From a checkpoint of a small transformer trained on Wikipedia: 3 heads of 32, a variant of SOAP for these matrices.
Each number is 128 + 24 x the weight over the matrix's rms, rounded and kept within 0 to 255. Layers, rows and columns count from 0. Numbers have three digits each.

# layer 6 attention value, 96x96, rms 0.296, rows 84-95, columns 32-63
155141140111154143136105168079166128103133129126131124135107123114092150133135116120133124149122
088082120152117135150125112099097137156124133117145131099116065087117094144095127163154125136150
127090112141086151159172096111132122045128114181110184089109162125107128128113111128136143146127
120125118117118167132151124121099136158118121122148094127142130186086120128116230110135160119124
156104164116114140129141114122109104145127114157174160095066134081134171141139133133138132163096
149103085104115101133167118174135124101148132116096136154130148137118150123151155145136152123135
111107132074063124125155134130141090112117092157101143145132144135121135116125176149099128136139
147126093138110138167112118131185111138157134160115169127052123083074128103115142155134155127148
116177126130130097151123095128123112097123157133103106148118127118127090137125151144086113148094
102125154138133152161098121112131177126106124130106146081137128116144118122130115123124121151147
150146086145095145121141182157163126114164128152127145148121112114142135116108074139082129105111
099109157111122060149160125149145130181109128099106148125134134147117108100135158135119073090143
# layer 6 attention output (transposed), 96x96, rms 0.259, rows 84-95, columns 32-63
139123116167164133126118123134069098156151127112148131077091139178149140126107140140136129121113
108125115146099105088137114129107125172151115093106120122107119132146116164139147100123105102144
128113147096117117126119098133153140167157160103155097156106107153129116092134146124136105166122
133153188153115133130102171107171122155113135136100109161112120131133127147167123101145100106067
092150118089132129149112124138111146087110153150150125093121127131146096144114149117122117111152
094143101119111149121148097159122091166138116103124157122148095115128134168134150110148141110133
122145111158133096105155086142135111128107156168101126115127064166090114100134112159118140100147
110134115161143159119136115083145129108135152110124101094154119174140101159101181106112108150142
149160088090153149184153137149153138136146166105147141132134136152128119157117122079129132137159
163104157123156182127121158138121118133136148122138153165134138144090105168127127131106105142105
095108145151133175125106094128145153121142126097126126100159135143117141109151124143118141164123
127144122114107136124109166179156117106105150128130106114072177124135176164156111149091141109174
# layer 6 MLP up, 384x96, rms 0.263, rows 0-193, columns 32-63
102117157163112143086130096162124126145114095149145194111122095133107117147141138113129129131161
183166122132141121098118112116111137098122141120141164118106141089092111119128151126110119125152
108085120117121150098136102121139111138130150138104150120170164143156111158119095102159110158086
159145115116119066168057088155081119150095063127169156163101153131073147137130094130082185092168
145147098131120129116144112138136094137140139134116118097171132159106138155135164115159133130132
108116131156103133108122084136112101069144203138135129088134127118150119102109132143077103131143
144119102098138141091133120174130152161196104123143142100124069216091145137164122116129123114190
133171137158114121130120136098105129159132103162129118152123118162131163055117146131088125135145
159147125106150147143120137122123079143146116110162127138122146169132104128148149105133137124117
143148131114173070147145124110157105158142111095185143120135096102179143126105161091063121118158
132117126135111164139133128178136137106109088120117159108146122100154139140098079180138148132146
124125126114126127121171124155148137116136106130137185142132105120104141133117145124152119188153
132130131092107136148076125131121107133141134133117143123157144123125124139124102142091138174118
151111135138131082161124160173137150088105116148133113146157139098115135094100105142129155117126
139149155123124115098100139092131134164126161139112095105154126116124122141181153114148152144115
123162118119107145145147138119125140104090113183132181125076176104129132146083115140086188143135
104122127111119153134104174127136091124127084157146178119096122119104102146121144142143101104134
114128159140129134192102120121172092126094100136110156121100130114138125118120179111157060089179
160123160115157136148117136135146115088146085133151080086137140112097103117138125126133137099132
113156161135134134117137137135142137113124080139105119181148154075108190156096174154138137161110
161193159133135099069137140115135164159132108115157157157108150146138150137138083169096121121117
138163096137120142151121120159118114171128163097131142151139148098078119124114132109150085110136
152117146140147129158153094093127096126119161084159135127148174139169166118094118140155090151096
124118125126142165119162107115106112107101120126091166120124142122092118112112139123111133129155
110147133098110149118141151149140104145098111109148128111084130170124128146144131106066133159137
108114128083100110142172130166138112114192101116121104142100129109136157104117150104139104100123
121136136119145129124133137083123093108126123136141119144147140126123118116129141126101125137126
139098123138113103165152150128126139099115131138168100114095126140089101152122097156113130137109
111183126155148070105139139130120131133101157080134159146121100102128166093124090135141141165143
128143110118121124115174138139157163063140136117080113146107172100122151090119114124120148159132
101141133192178129123108146122159141091151178141137137142129139153143121133084113144096101090101
179138139140155166121100135129165123136131131120127136115141127083136127092136134146173120148154
127160140138105113098107139128144107122139132106165132161157142078159132125104099101109123127105
132086135148138148130113126140144127111139091096131126145180160138117137146101109102131134101126
127109129110151114140126123097122176153104117161139134098080111123174131111143143097123118106118
115129121106142165132076117163140080142099160150134107099120120122130128060112124147156093117136
107107112147130130124149147121135099150158146109124111092115145107131157173162138103118136108085
149137167153138154159161122135207157080157124114144100131147126141133092118141144113106077154101
114133120127142122126103127106146096134128149111113126116117145128110155141115128141129128092136
055089132116114091119130129098149146098136108120134093170140135112116119115111134061100110130171
131150112080109154119132134102146099104098128133101160137122113131130091124105161117128136115079
139149147127097159107121135136121124132104168155170090125105124098140137138121112155128099130126
093174139176117127139102076125134175164139070106104116077090073117190127174143125093127118099105
147129159125116102087122101136120109159163090134144117146169152152129163119134075152128107096131
124165146126094153149149142123125099104121099158108133114139106105102150098120156137196091142131
149137160125114105121109146145123123140147135117122093126121125103130146104102149142115097111137
125080171114089129150126144123113136123093150110122159111125142156148137151134150134163177147091
185114123174177118127122164112101101085168131147124134148154102125106107121121125160095114136163
110102128113136155148121105139171105139091094135095156088127106113125165152164123143123103137148
121165157121113139125111062161124097149122093152127134106119091141129136127090095133078139111167
174141115122093155105132140120110151149107147128128146131126162147096186101129136087145128145133
122136141128126152143100130159123131166141110134157105119125105165134131116118165148136082111134
178133084146176145092135114188143111126154098081139164151143141171061154134146130094135089151159
102121138132144132170109082121157131142155131176132174127123142090129137150120171095107157124102
121117123119155146072134123143150101145085112142095133127153122161108141110128125115115125122129
150103136175139128080159120127125087123138107151122163121125104162113070163121148119095107132121
121118121145092127144118135139126126135110116121120116105130122130146141136121133154145114134147
087119102123111106126117099096086114137111129121094116133164143118105107139112116110159169118149
153104106132164118104126139129129132140125118136150166105143125084138149106140129113102108138136
092123116103147113153160080094146123106128115140096119098121138132131133108087164137093148123086
125099095155148145100147107088121159092104168162108155129093154125111125107091112150153144137149
117127094158141209159140102076125074108127112143141114126138154089122110157129102093129115101132
179114115143149123100070113144148116119124136131115132139161124131153126098126153141119097132187
169080135088113154098127168135156080162185107110099146116178168129176069113121133158126130120136
148120126132087146107156141098127146121074131100098123091137129108107180166157121108122152147136
162140113134140126127092164134163163162143174102139117141124150114151136156119100142124102070098
094144121158148105110111102108150097120123141148152139076141167105174126129116130108104109130099
137164111085176157109135076134111149132198121147077117102131138149116164129150129144139146137123
137146104116124100130082115138101150080116138076142131125123112104096168115124166106134154152147
156151148119133136096097138154175142153075104101154107134113135122131143115170158141127126148119
070112142131131180124135126170118135094146085139125177098173085116123080164113174179135106153132
131134079120117142127126154151133141098091139124156168164109168146123168112127103120130144141186
132152135117124125140134133139132143129119106138126116125074108159145122105109148113093099131148
133139141180127135121097092123108112141143112086121092137153132145126111163114098121130111106100
118136119148092114151137085143078128091137114141162141182141125087161123115117144112139079137172
118145133097167112108129117147144136174153095127122115102117093153165154156141129136128132126105
089139122108142133083091109175096167131139110137183149092129119126072128145107108127085094074079
134113121116130146139127134134128110117126127139142130120121112133147152147143132113102104151129
096134082101176160127107100139145134152142118127123122082149123167116124124133135081155098133126
190133151107121114114125161161152157131106162093135125150120144046095142117149156102099141133120
178120105133164105124148091132132122173114109142123123108110125171128136102135117157158152132120
126122116074106136156144141142134125151138108127176100149125095155109117166068120095140122124114
120137135104151151139112139132134152087104076124111168138132133148112111128125106128146087103120
150121078152100183150093129121182150116110172152129143108116096128118160137114163091165135123136
127125080115134086121125142130136136131140092117088139136135110139127135120066101140147156171120
132116159155105142133084096148108147136150130075205148102168072124140121145149126114085108127154
175123142138104121117122122117116082125114123132163173154160121144132087130144173123115112079133
129153152112198125124163110117127137136162149167106128125132135102156121132106133150075167094136
106099118138111165106161151131159161124105096105105112136120154073098164177120146149153122079158
162104136070123100097143137139153096117158114138154198124105140098096132155145130143118116110121
130150109127087167136122132137131137107149160108105132179103082123131082085139153111121061154098
172118103081111088129104094144102124114065132126109144130124143095138137131123106116114177123110
136144152141134081132116142180097091111176152108167157125161151089100082153129126163139079091120
164094107116138066133117157155124115149084053140099155117113125106110148146116115172104148120096
118107159151140137156104126113157133127107142117113105103150123114125091159148127134162144130149
075124161128161151138111131105162160176153122098149125130136127142155152150139107114050122133070
143133116140129150097125155167143165109111128089126103123160099111090144130139135123103138191134
169128147071127121151129136105144127126092102084169141126119137117125149126131094091107166189133
119139098125137119126057108092161089145134105119127172145151154130087101201122159119123103141142
135094095135144127123064126127100138171127114120147131148115122114139133152099109123144111126165
090113137180163170161103103147129103104113115106128096121158134139155140135114114134140091148128
117146149109154124109142129127173098072120150097125149144145107145126109157138154088098126132136
053135131156116089132090097191166082103111142135130141131125125143098109133122139116124104115130
158106143144143092116072117104178091103099107162130148099096117108105110132142167124155091081147
130142136101120142120110099106110079080148167124138148110139132169164146127154097066108183101126
177190151154129091142165129163156099159121110121123113110117132132130088151141146153137127139179
159138116137108171119153101153141151164136161156127159166103101118103095128113096104133175115133
148149113136125113126130130127131120118110132135151125148123112124131125116157109118127146136131
123155089104145142099161128109094128148116121126105122140115100120113136152100085201141179150151
143153130129093138098114125112142119124133104098142127123120114128117105099135117152095147117112
102148113117120141148101106092125147120137111145142137100139169163110132185126151098124143097115
116114135140101153152138107150120134132108162139124086101133094132128110113112137088089115120094
088187167133096108115174113161125132090172118103091125141133136115145135138148133148114156147086
102088123115101140152121136168128139123114033121086114138121123096146151169110137198142136134118
083094100087133115139161144124132136144096143093166101130158141151156164117107138129118145154140
126099150100088108136066145114110062149095098129148113118141111179105114155130177148158121129154
165114137124169089113140167119163082155114094162105177111163128152140170100132118200140143135170
145095111115134133133126136114129110102110123126120128107121100115117147167131157128135121143204
129135130122126126139125133134115112125146129126132133135138130132139124123117141126126135130135
165116161129122135149113101117138150095141125117108119106196101121120129126112140102127133158113
121124126107135125121130116127129138133109157123132083134117123129130111122110117151121102119139
141136109127119102149121120077103114167114162112131124135125177130087117123130135119139111142122
146139147138086147178117120145158143142118193113173085170120118063110104166116133090156103123137
126130189126122122144104102141100131121148101089136143132088125106118130186101151109116131089122
112134170149129156138177115135133123128132125134121140136098153143111155136132140125080137151107
142108083128163125106112176137130147114141127129160124114129104149167153132118119118144138158177
140118136101140148142087188142118164114109087143108133124118121122107111102096143114141143134095
155101142115112124141135129125104096113142121141148136149119127106160090150110133110130117142125
098103086109118105150112076152130136135146125103161163106119153085065131163119125110128167118100
162134082130147156179116137131145074126099118139142167133160116113134071085150120088132112152119
116129121122144121106115090129122122094130126123124163109156114122113150143103100158143121136088
112105091125167117161103122088160098134142137142158097146117170127120126120082112138102126109178
128119166111141166169131161127127132101148103129077126119110112117153132127112159077119146132117
198136088148099169113104132157138069162152129052124101172152132117148134137114100102124133156056
158129105096154135128144132064128079123124120121074169099111163139095155128123087144123168101153
153103127141154152120159080139131116182127124142117154097098178160181149094171117105112122100114
121200163173106150172159123159074139097122138196161149134146081147120099081111132123152141156137
115088077108151146130126152147135133111109138118112122103093127116126139127125144136122142138132
153108132086061139173153099159143138143153102154132131126156112074119115081105116148140141139117
103122106128136130104094142144111127106128169155126098122101101123137092143174138079134130167126
136116126169182133105117095080104127138127141193113107129150130151116131138127123106131083068124
104136118107151119093123129158119107094115137159113126064165090139111125101114118168137096137123
159130116099128098117130173113150151109142124139147138140103106110116064126162140126137093146130
131154126136159143133155114163133112117118107105130102095150139133100121140142121167132103094151
128133145142135109112101139128133136130161109121148126121116143122123100125130128137134153125113
126144136144096157124137153119152072117137120154073135126127140163107129105175145141121100127083
111123127139133145124126118134117142111120133115128133114131126116135115139115111147132137132156
115088091124094145163154166144115132135115141128121124123122143109116135127119102140142148170153
103127176133090126145097112080148130111166116086125137138137123186138157125142115102112108153144
139161117099120127112098158144153087096096070086128125142129183067075184154144119136125117127130
176114177150154128151152069152137120109171146127110144125121082178113064118103130090140116135133
148115142097138126127131130138106084163119093125115104122124144161110115098141129176096141096121
128131188102142162154134104150125119110119142130090141142095130135139086144103155120149130122123
104083132119125158121097134167134117108143140068138137124169102135137070147126141125095142151122
122150129097133145117114106110162124134150114132115129112143150145148100158171120129121123173114
144137118114117160141134130120097114147167155088108140146140168089164092165144116140161139134095
115119123157132124132101135118119117128169115111139119058161095143123170157117144085115082099135
103121168113143131114162149131165087107130082129163161110127146095113150140125083154097119130108
120109156136138143127119122104123123142131110104113128147123138141077173233125095109135123116174
156109116114107127118130146125143117138135098150110174105154140145142125125154146107126138166142
153075130144105186125141181161133105110122081162083107094178132152129103090102096095131195140101
130121117131121135147128143126145096129131131125160145134109103113140127142106138105115109139117
114113125131142119129123113125150117107115145132124127133114118121121119131120137123117129135123
100135118178173111092138075142094139127116144082130094132164115151127130121127090124130110128106
138107141142098105137129127144150133178125142170129121139115122089100093162091178152141134126124
136144107101121198132128125109123094104117131129114179134143114097172114154129126131132124118117
188139135114139160124075174106157090178137098138098087125125136098094128120153136125158145110130
137133110172140122152154127152158104131158182140162130138123104129147111112086117109084104115126
138099156130138145120121142135107133118133145140135131111141106118103118156115119161129082109136
145161123095184131091093094152142113108125138147113137131117117111146121110128151102068072154111
123148129146212126142117104133137147102103163128096185134125171100085111143099057113114111106123
133132129125129144125110098138102126126117159142153115143140104165114125127122165100098145142104
136149100132084085122146117123174081132137097147165134109157094082164153144148089088144122130103
131140130099100176150150115120123185121084153164135157097121149125135112096108098075145098106125
095149163098145106113090134075151076121098126099166129171123124150152156147087155086142085151114
130153097097127102103130164159177090109094111140142145133115132126134144106147133159152115135097
112127099119133139151130116101176130099130095097158096105159155146148121122092136125114141100155
125136151125105161163108118133113123134090104125134139126139120110098116135101144106114109113123
114117147136149156131130166121125136095105057150112137098141158145104175107115116135124129130176
116123101092131120139136120101108127112104132122128120157161144100144156111125131104152129106077
106142153157118123152151113162146118147144111167143146112121115121128088128097178106116117129185
167119135151090094174111119126131136168134125114129114115137115129133120123120113149087137127165
152084148129142125124166137108170119152110106123144109173109147117152127120091181123084136132147
113102111148113118120086132121100141126132129112127146088146135088129113164139134097135118110141
141104158081139112113149137151109124138067108146144113162094148163095157162166141108094124100220
137136136137123113117150127122117138134144118122136133136145136128131138124127131126135117124132
124157146141136131083136087120155130132136119152134121075178089100146122136141093125157123085172
145122116178136115115097106120141186138158131130134123137155148164156147130079116130127129058134
085136112160139104115157109126130156118142141136134125106116117139133154137112159113133089134111
126144134134122150085132106141112104105141116120114125137192120131114118157146139108166119144134
159113122133109116145159143137125117123116126110128134133152119133140117134115140140145119159112
100101167146110111145100101117133133147080125128132157103147123126119192152097099120196154123125
094154104122153155138113112107094140139169152045124108066089057095126132179146119115133154117079
133096109130154142127071134109145103135155137079117128134150177113131120152095144126085136111130
# layer 6 MLP down (transposed), 384x96, rms 0.261, rows 0-192, columns 32-63
135157092114129142121130127116092104098143121098100102175147127113117126093117099115186091145117
088101126126125120130119151139133124121138141140101133136155130140161144138134133161116130123089
143153089112093115183139129140144092061106132123111152113123189136139173137118078116180192151115
102052114105155179054140111124142128117163154162131089122074116113135137111150116163136122112140
142094105124149114109111111109144130138127167101127145151100093113125123124128115111108121141118
115116122118137138172132125127106092151143086171116109119151095106173168133148161125168149121083
113152121130147086144115156093132121070107157139126103107141169112157130126105174133084137131118
113114141089156132150098108116090148092129146092162161138145153161107116129096124126134119111114
097168129119144142112106105093145134100137129142142157116120109142123113085142133149110137126107
141165157150094157124150136177080116079141111124131096145087138141108136100154105147119113145126
143096135096098148118150115108123161142143175155141153123144110131146130122136161142136137142123
139139101111129116095112140134143150168151120139156107140146160114131123142127163153144091119150
124119108119125121111089127139112077135134140145119113140158122109145154144102145148148132130139
120123111131133141148116118075145122129120140128081143074103145170152136134110136138128145141130
126175130143135128136137116085141119109146106051134136137131136148107113083119110144104165111101
154132148112150068074128115174143155138144140132098160127129140145069142160125091089098114118115
123142156135093113137130114119118101097118106115098114138132136096140141131128126101136132110133
127118088135126095054124133112127143126113119130166108130167116121118106110126121159083161157121
106179136116126116113105115127120137164139101132093118125170136115111137130089103135135114148146
113172118169122100172134156093104137113090154074113146126109105145126109076107164110124114101189
149174145108113128173080136166134103112120127115135141162120088138087158125050126128114167120080
141101136138114123132120109104106144076168104119100129115133107189192127137151108106098180090144
169131127114139129118096165134193134153181107099104082138152124107058117095090103080124109115133
112114123114159145137120126155118144157135142134160115150120098109119106133176104123101119129106
128113150121126169075089100100137140141116123190142124118103136145106124157100123132163128121075
127124123113109123114133163137082123124139144108089134149125102119132105103161118107131125132122
122144150137133141114124146151112144104125132102141123129107114114145094086153100137116149115108
153145130129141127073083136139122114123143125130093102153120127089109125086167160119154131130084
126121131122099129140154182175133156086125153142128121134144115127118119116176171149123110114171
108152106142128176142116126124096091145131127157126103106155154129159139149132080104117123126106
159145054115105116117154126076155126124172144090161132120105163166094136114108081091169112121138
130093135167131100123118136148152158125155160128137141141126118096150146135109109128148151121137
123153140172158096121131132119124109122113147126113125122065122156139105162131151109152149118125
149185145151084133136172135136079132169104140135142120112099173154154111112141131097142124155102
164098131133123109128128091160132088143131102096180088138120144114115126129151116134119122092112
165196137201109134118153162132076147102139151139121113157112133134124111135118142097124111139121
099139163102136093129096108133125132133104139139105085120123143142148094103128147089073103126134
092145100089095101138104159117133098156074132145104151099148129129123122117149139164156151104163
133171111136165108103163144121119125129103108130115151163110149131152130106114119147125125167146
128162142139127124101166126180092094138105102121139170171111137114170143106122158127168096110096
144113150173104129111163108131134119153134144134143136140129179105133148087138126101157145108148
114069089111115151154143084127082144125117111127161149138072148076137138110144120131119148120133
140133165133109109108124127150121125093172129144168132096157155148135091092141129117112088155128
096079127140150114087084122157125159129108135108118125106145122119111099101139143129156102147162
108141115105129153162129126081114134104129132143096071119130123152158124164094138119166106140141
072108100126134126136144108112111145123133158148109154124117127144141114143136146089135124181092
126144124151140122124086111116148149101133114090143090113122118155113144110137111127129100113137
076116149121107164145134125109125142152108140115132115119131137140144113144123170112141172144078
070138079125112147148159120088116152107115125116097104101122119099127125117105145112132162122104
126093115164108119122145161129155147153112122121134123179131134113169124133168165122163155106115
144167161108176083114107164145123169125093114132128128119145122105109087113121134149135095117126
176145127139128095128121102119137142138098146133063121106124126094152160103135118103130106117149
098130149082090147116084117112105109124161176134090139089165104117148182155138152112156133102167
125122100087120054125124201115115138120135143125117095088114108100129150142140152122150109159161
095122120145129136114138131087109140145134153115104134137126104146128142136146138130106118116146
122132131133166137122137125127132177133169137182127130117177133114115081101083124109138049076112
140133143132155143114141146121135130118123154132106140146127149120121141135144115125119139127139
135136153091119090141133099162131144073116109156143113129094129161086156124089163152135124129102
136150167166125153129101105129143107128133153122148097139092141128153103123104094106118110141161
152144115133168122082142134138115134122142126161149142158129129117153158137166132143156119126163
141140151095093160151091142149124039109152118091163056149119134195133145137181124139140119126146
135144165086126119140108176127132123158157154142152168090104105115099074128085122136127141109085
102124152113099129146154150116117146098109115131134158123102078115128133087117121120132139102056
091131127181154090126128112117143145087108133146149119112108066157128139156102142161094125119118
124123118136169160092141144161114116118168136139169128179095077132158119138165147144145131127149
151142089143133103108154165129136124077122121131148140129130126071138083092198136114192142145081
140131078078136121093113135105070108148110078111109129133162119135097097112130140147160142168117
102115136159168073137110154115099137113111121101150114139117111126164089086129144153168071144176
086094132191137101135161087137163139145151135117115141158121135171136156127160111084115162176127
154162113141133117108149112093126096168125115151135142122120146142093097081149130086154119145049
174153093115091120118141158136119129122117100119118132145142185157111121077105053094141130140137
139103147080110113133165128128123129107104121138128125151136112131125084147152169070141152044100
135074127140133119095119138121112118118141129132146157157166138107145131106097134132126118164110
123123136133142135147108140126154128117124131150137133094128130150096111130142095114149091129108
111110138119135169103133154090154137149182135119096090096152123112083150143109107132131115102130
112096142161102104149127153158083109134143109141130097118123157128120081144142100176126148080135
152113141121127098124169113086096097086140166137100100178153106148145115113160177129139159157153
134140133122138135120129111124119179150133153118125135121146134146128110128144141153131106119102
132126148125121112139144120097095130070109131112112107084085143155179135155098108149127201146159
134145150120167148060130159097087112036115094099159122106142119149145155103129080100133107164154
122134140158141152127140129059117121118143155146144125154148125153144136179114087130108114117133
109160106124109094174123114121186153081131137171121114151125144066136142136127124131139116104110
124136125154100105136121144095097113119151134137105101121120104135120125085128145109113202157092
118140137101155114094160123106144094125112101093176108153139120150133140153137146111084107125118
171135123103164111154149184136154148124126115151121112098082142154148106100160127118113113091121
161142102085116124134173164097139131101112118154110079140100142177127148129114102145149197074092
087080132142109127117100136158099134133113151113113109104099115162162131145112079101113111122128
166142105139178087158150170111153107148126123150124136108143113143131100062135116132132103138132
106205119133158101128141130100078121121119112142108119128127131164181122121116158155123123164117
124152135151149162136093116123135163140120105113104139103130100144133117185111139092170125096122
126114106125122091126122157151138130137091124120120137113161144139114117161095151152111128129176
097179095116141138129125185115118123152140119109102106096127166139095117138141138118121146166134
151116156130160130115137152133175181095095123114151108070118143123102165092139123069105094094164
108061106162131088091154098184107109108152121072104107111114069125136167174110107164096190177137
117147094131105159140132113138127141140136154121096159121131148134113171090136165155101141137125
147099148137095148080128194098159143166121140158091184117107072168157135108103155098133150131120
131091134110119156184166088092165119171140104161139137133092116144117119104192128115144119091090
134115134090138093100146120156133111136130146145121115197155119151108130117087173169135136130110
143098145123090199145204142160064147125112163180126121129144146140107127110164121066145144096134
091164127106158163126107188143091172114159111133125109101144135174112134171150112140104137140088
063080100108113140135139169128124102109110084099144128096079095154161136103148131117111091090133
187141125083124127132129143105085131160146154163140112144124167112132183112160086155125149107128
151144147117120154110117074130140154164154087120161094086139122166150170118119148131091144128134
080172161111114136152129137142140150148116193145134120153133126110117131137112110162091127133110
129122160118118146093110140136117165141145132116097118117111116131115141116140122134171089158136
127064139102105137113105079128087138107124172133141183139132132121160123156107138097141157133086
125161139108129092119142157118130123158115154159148131120139148138090133137140182131093130115125
137123139145120125136124134132129138122120133145139116147148134134127134143104129139122113127127
138118143109145115152104148108132172063090119136144114124111195115114143098098135119117153148158
102079090121112112139152145160162152146131140113118142152127117111138141162144165187131116156162
105100087173145110115149156169143153142099068119117145130108083100156154140127129142142152097095
134160146157136133095143138116169152121164123094123125142119162128181116129150103133126138127146
181132112068122142155132143119135147092138134100145116087126113102189174116138092151165134066168
147115158151098109131096094145153148152133145171152130123170145154160092129134159133110123106161
148142136087097137112128131112183096127142136120140148108173138139119117134106122159102122167135
196132147166113171139097104131164123135137123093126130113112153101089076116117130080145119127161
146067189099092101166132115114142097139115140113134055133136185149106116147085206121172129121173
133158133134127117135147144129133173105130137101128157148122126133147152118107123154133139130116
125109118117123125123130116126127141132112133116125128130125117124124125132121117136102101124116
125146081129148106106145124152099102080075128155188122119062139153114132096155099127102094091136
149121078117113109138104128125110143119131127116125114119135127133141137127136134123116167131151
129100139096144147187091174182158114135075132094126144104133124111148145130117122140130125176132
104118109135169118092128123114111126085099093162101147069142114173135160114123148143092149115141
196184117108135154077145143113126143143112107165123159091081123120101148080171126115179116157149
156109168134130095166119124115117114090159163083123125163191102117144126118127136096166128131107
136143116151123156105123119164147164185113144102145137116125079113119143112126107150107118134131
151136130127142149141147077092148089137138132113112155110151126134122157137156124125085141167133
099129142096148133122117100125118106146138126125150137130113109120129109127143109136128131126143
130105166123111125087135192115119118127127133117133129160122154142133141101147111113144084139131
115096139114139096147133128141117069107162117117140139141109144132156169068150141113132089152122
159142169141146100125146131124129122142093122127155069105106158128119165135115111090136108092114
172175131149110079166169171188118118095099157087121152136145117143134175132147139144149121127164
158110128112141120120134158129110093119105141116098177124136136148105118149142125127138133148158
132158103157089120078116150086113065109144127143135113142154158150122122106216135114120119085120
133086140093113116118099137119129173132121108148148137119148131134130158115166087138156136106067
107071137107106148105115112074145128134132106125120131121178140152111132181113197100124138117105
094118128127112159098140138126175152159148092091123115156124102152140124127149108140034161132157
147142114162124114143149141119123137141132104118157149119140132128124155111114129134126121141152
132166135151137112105153158067132114134120147135165166125106087125130154142159122125113142105141
138127102127138137062171113146177121123129140092152130174110136133149122110098088093179098075117
188114181110130112101051135148142157130143132132103137064121099089073124107145138093110098118100
104103133117134114101150081117105124144067103130116103134152134082143124121142148101105154131114
138124170155120158113141082134146122117106141114124148093130130157140129138109104089100164138143
102110141118104112116122146128121101123112122086153138148131149110142097148155134133096137168130
117125120137143142113129122128119131110141141102117138138116133132134111122130126121110101124119
106166113124145162111109115169133138126123130149127158132161125136158146128135119136117165142121
129159111130140133117139119118127137137125134134133136141112122130128121138146138125128107122122
182163174111134139167102121144126087150118115121109160165106129093123156144115135136170146118094
104152125117114131107157131131086084162124128112142139120096106116130132121140130118177114138127
133098139137109121140176050136178095123108090119108083144139147155168115138087124139154138137114
095141078110107138165155128093087111120069118135172150151146152101116127121133126106111122079087
124158107129154094114157090146141108115087116149166142151115100118124131120147191118138137126097
146161134134103093092102175113105153124152116086120118099148078167149136099108151138161132100116
066117135091137139115109118136158154063128148103134174113135155140129146108157131107061081101128
116120098159164099134123184154098127152116113130136154161114109120097147050126098128087134113111
131119166067118132116149131159126154096120125105127136157192130136129100119134207141088181113125
128138123120128106138133162157108137122161115127138129150114151121146113088153158140176151153123
123117141156117095102144143154123147152154103121186123126145128125094100096124128152126085109172
089115148150112170110116107101097117155120104148086081102097101100171183189133127178128121091084
135098125198193142154116132112132122145094169110146090116094106109096180126110108138153116161098
106136115120127132074143152148098112141093126180120074092157107201160130137176117102128152145133
136140126125142145128124150135126134158111136138118116135110156134158141105135135140128144119135
132134124129111125133136149131125142131126129128133142139139141116138126139141124139119127111131
132133143078126123150127167130131149127091091164117153126125150103094151147093173126125136114106
103118159121145137142107127092148155165111035122125093109106057130120099136088132150106124092130
105134145119098088134125096129135125068097132100119117130122165133138146134123110123138123123170
130131102152192112133159145157128161108150131077144174159098119130178151145111146143120143116086
120125147099136108101074146149131156124127099128137161066142102115086101150154108116129109123142
120133103154097108143171141121120106144147130164128116142107123124128138144157150108120125143085
176122159137170074099146123156168113106110139137073142148103118150091136089140133081116099149146
129115093145087171134190112107089112133094121145159103125114143162165083140164138166151187074131
126138119133128117131159177093133166102120130113125118123128131122136121096138116139136127128145
137142111145156118149137124104164089113134155173072109124113148115111160132172087111124086096109
074123140147127127128151082142103142158154101128141123175145125153129134159097154123100129120142
128111134089116177111109143116142126121136116076142170137123142101141122139148183071146097158123
153127120107156127145121099175091135148171120157167152129096141129152134116131109144117152126142
137094066191130123140136114150134058101132148133136136110111155104115109129176127106148128152108
139119152119140139131144112137150148162114145132133128142101139097143161115193164125131103130144
156141124167137131127108111119121132127103158114097140132121101104123135129133140103155160091109
106149146114136093061127139159129174116140142159136109117130087122121125114171160124131159146146
143125114131137118107106121139120122137122120138135105071114106123131151121180133114158126140122
105147147136132117116151157119108088126145122142095124123095128168152138076136147128161109145085
136080106154135125159100114118121148162087119108126125084118149100090091155115082085105137126144
160114159077151145131160118124088139154118185124164147154155123111120112149169116108145121126106
106100086094072123189132139136108123154166154122124121142095097157106116102125169129148110088161
105138133127115142148123126134133113117129119121129113082148125135113125133098149129117164144139
167105122078130136172098138117119118097126119100085141115075158130160161147128155133119113099070
113143140103191148112105108118108127178104114114120118085137116087133086159133129134088094171119
136155145097143126153110126176128115125112089135113127149130168166143151132134126141110132150112
098118114088131126125130100093127130158146095113085101129078137081171110119100087131121123126150
129135111124151168107120132133130128136124117126132116147116153122142138130160111153118129109124
143122160145164151134155108080104126150112130105103135112152143161127161144134151072105082122149
123104163146078121147152130138133103134104117152166118129104188151170106125116151135148124129159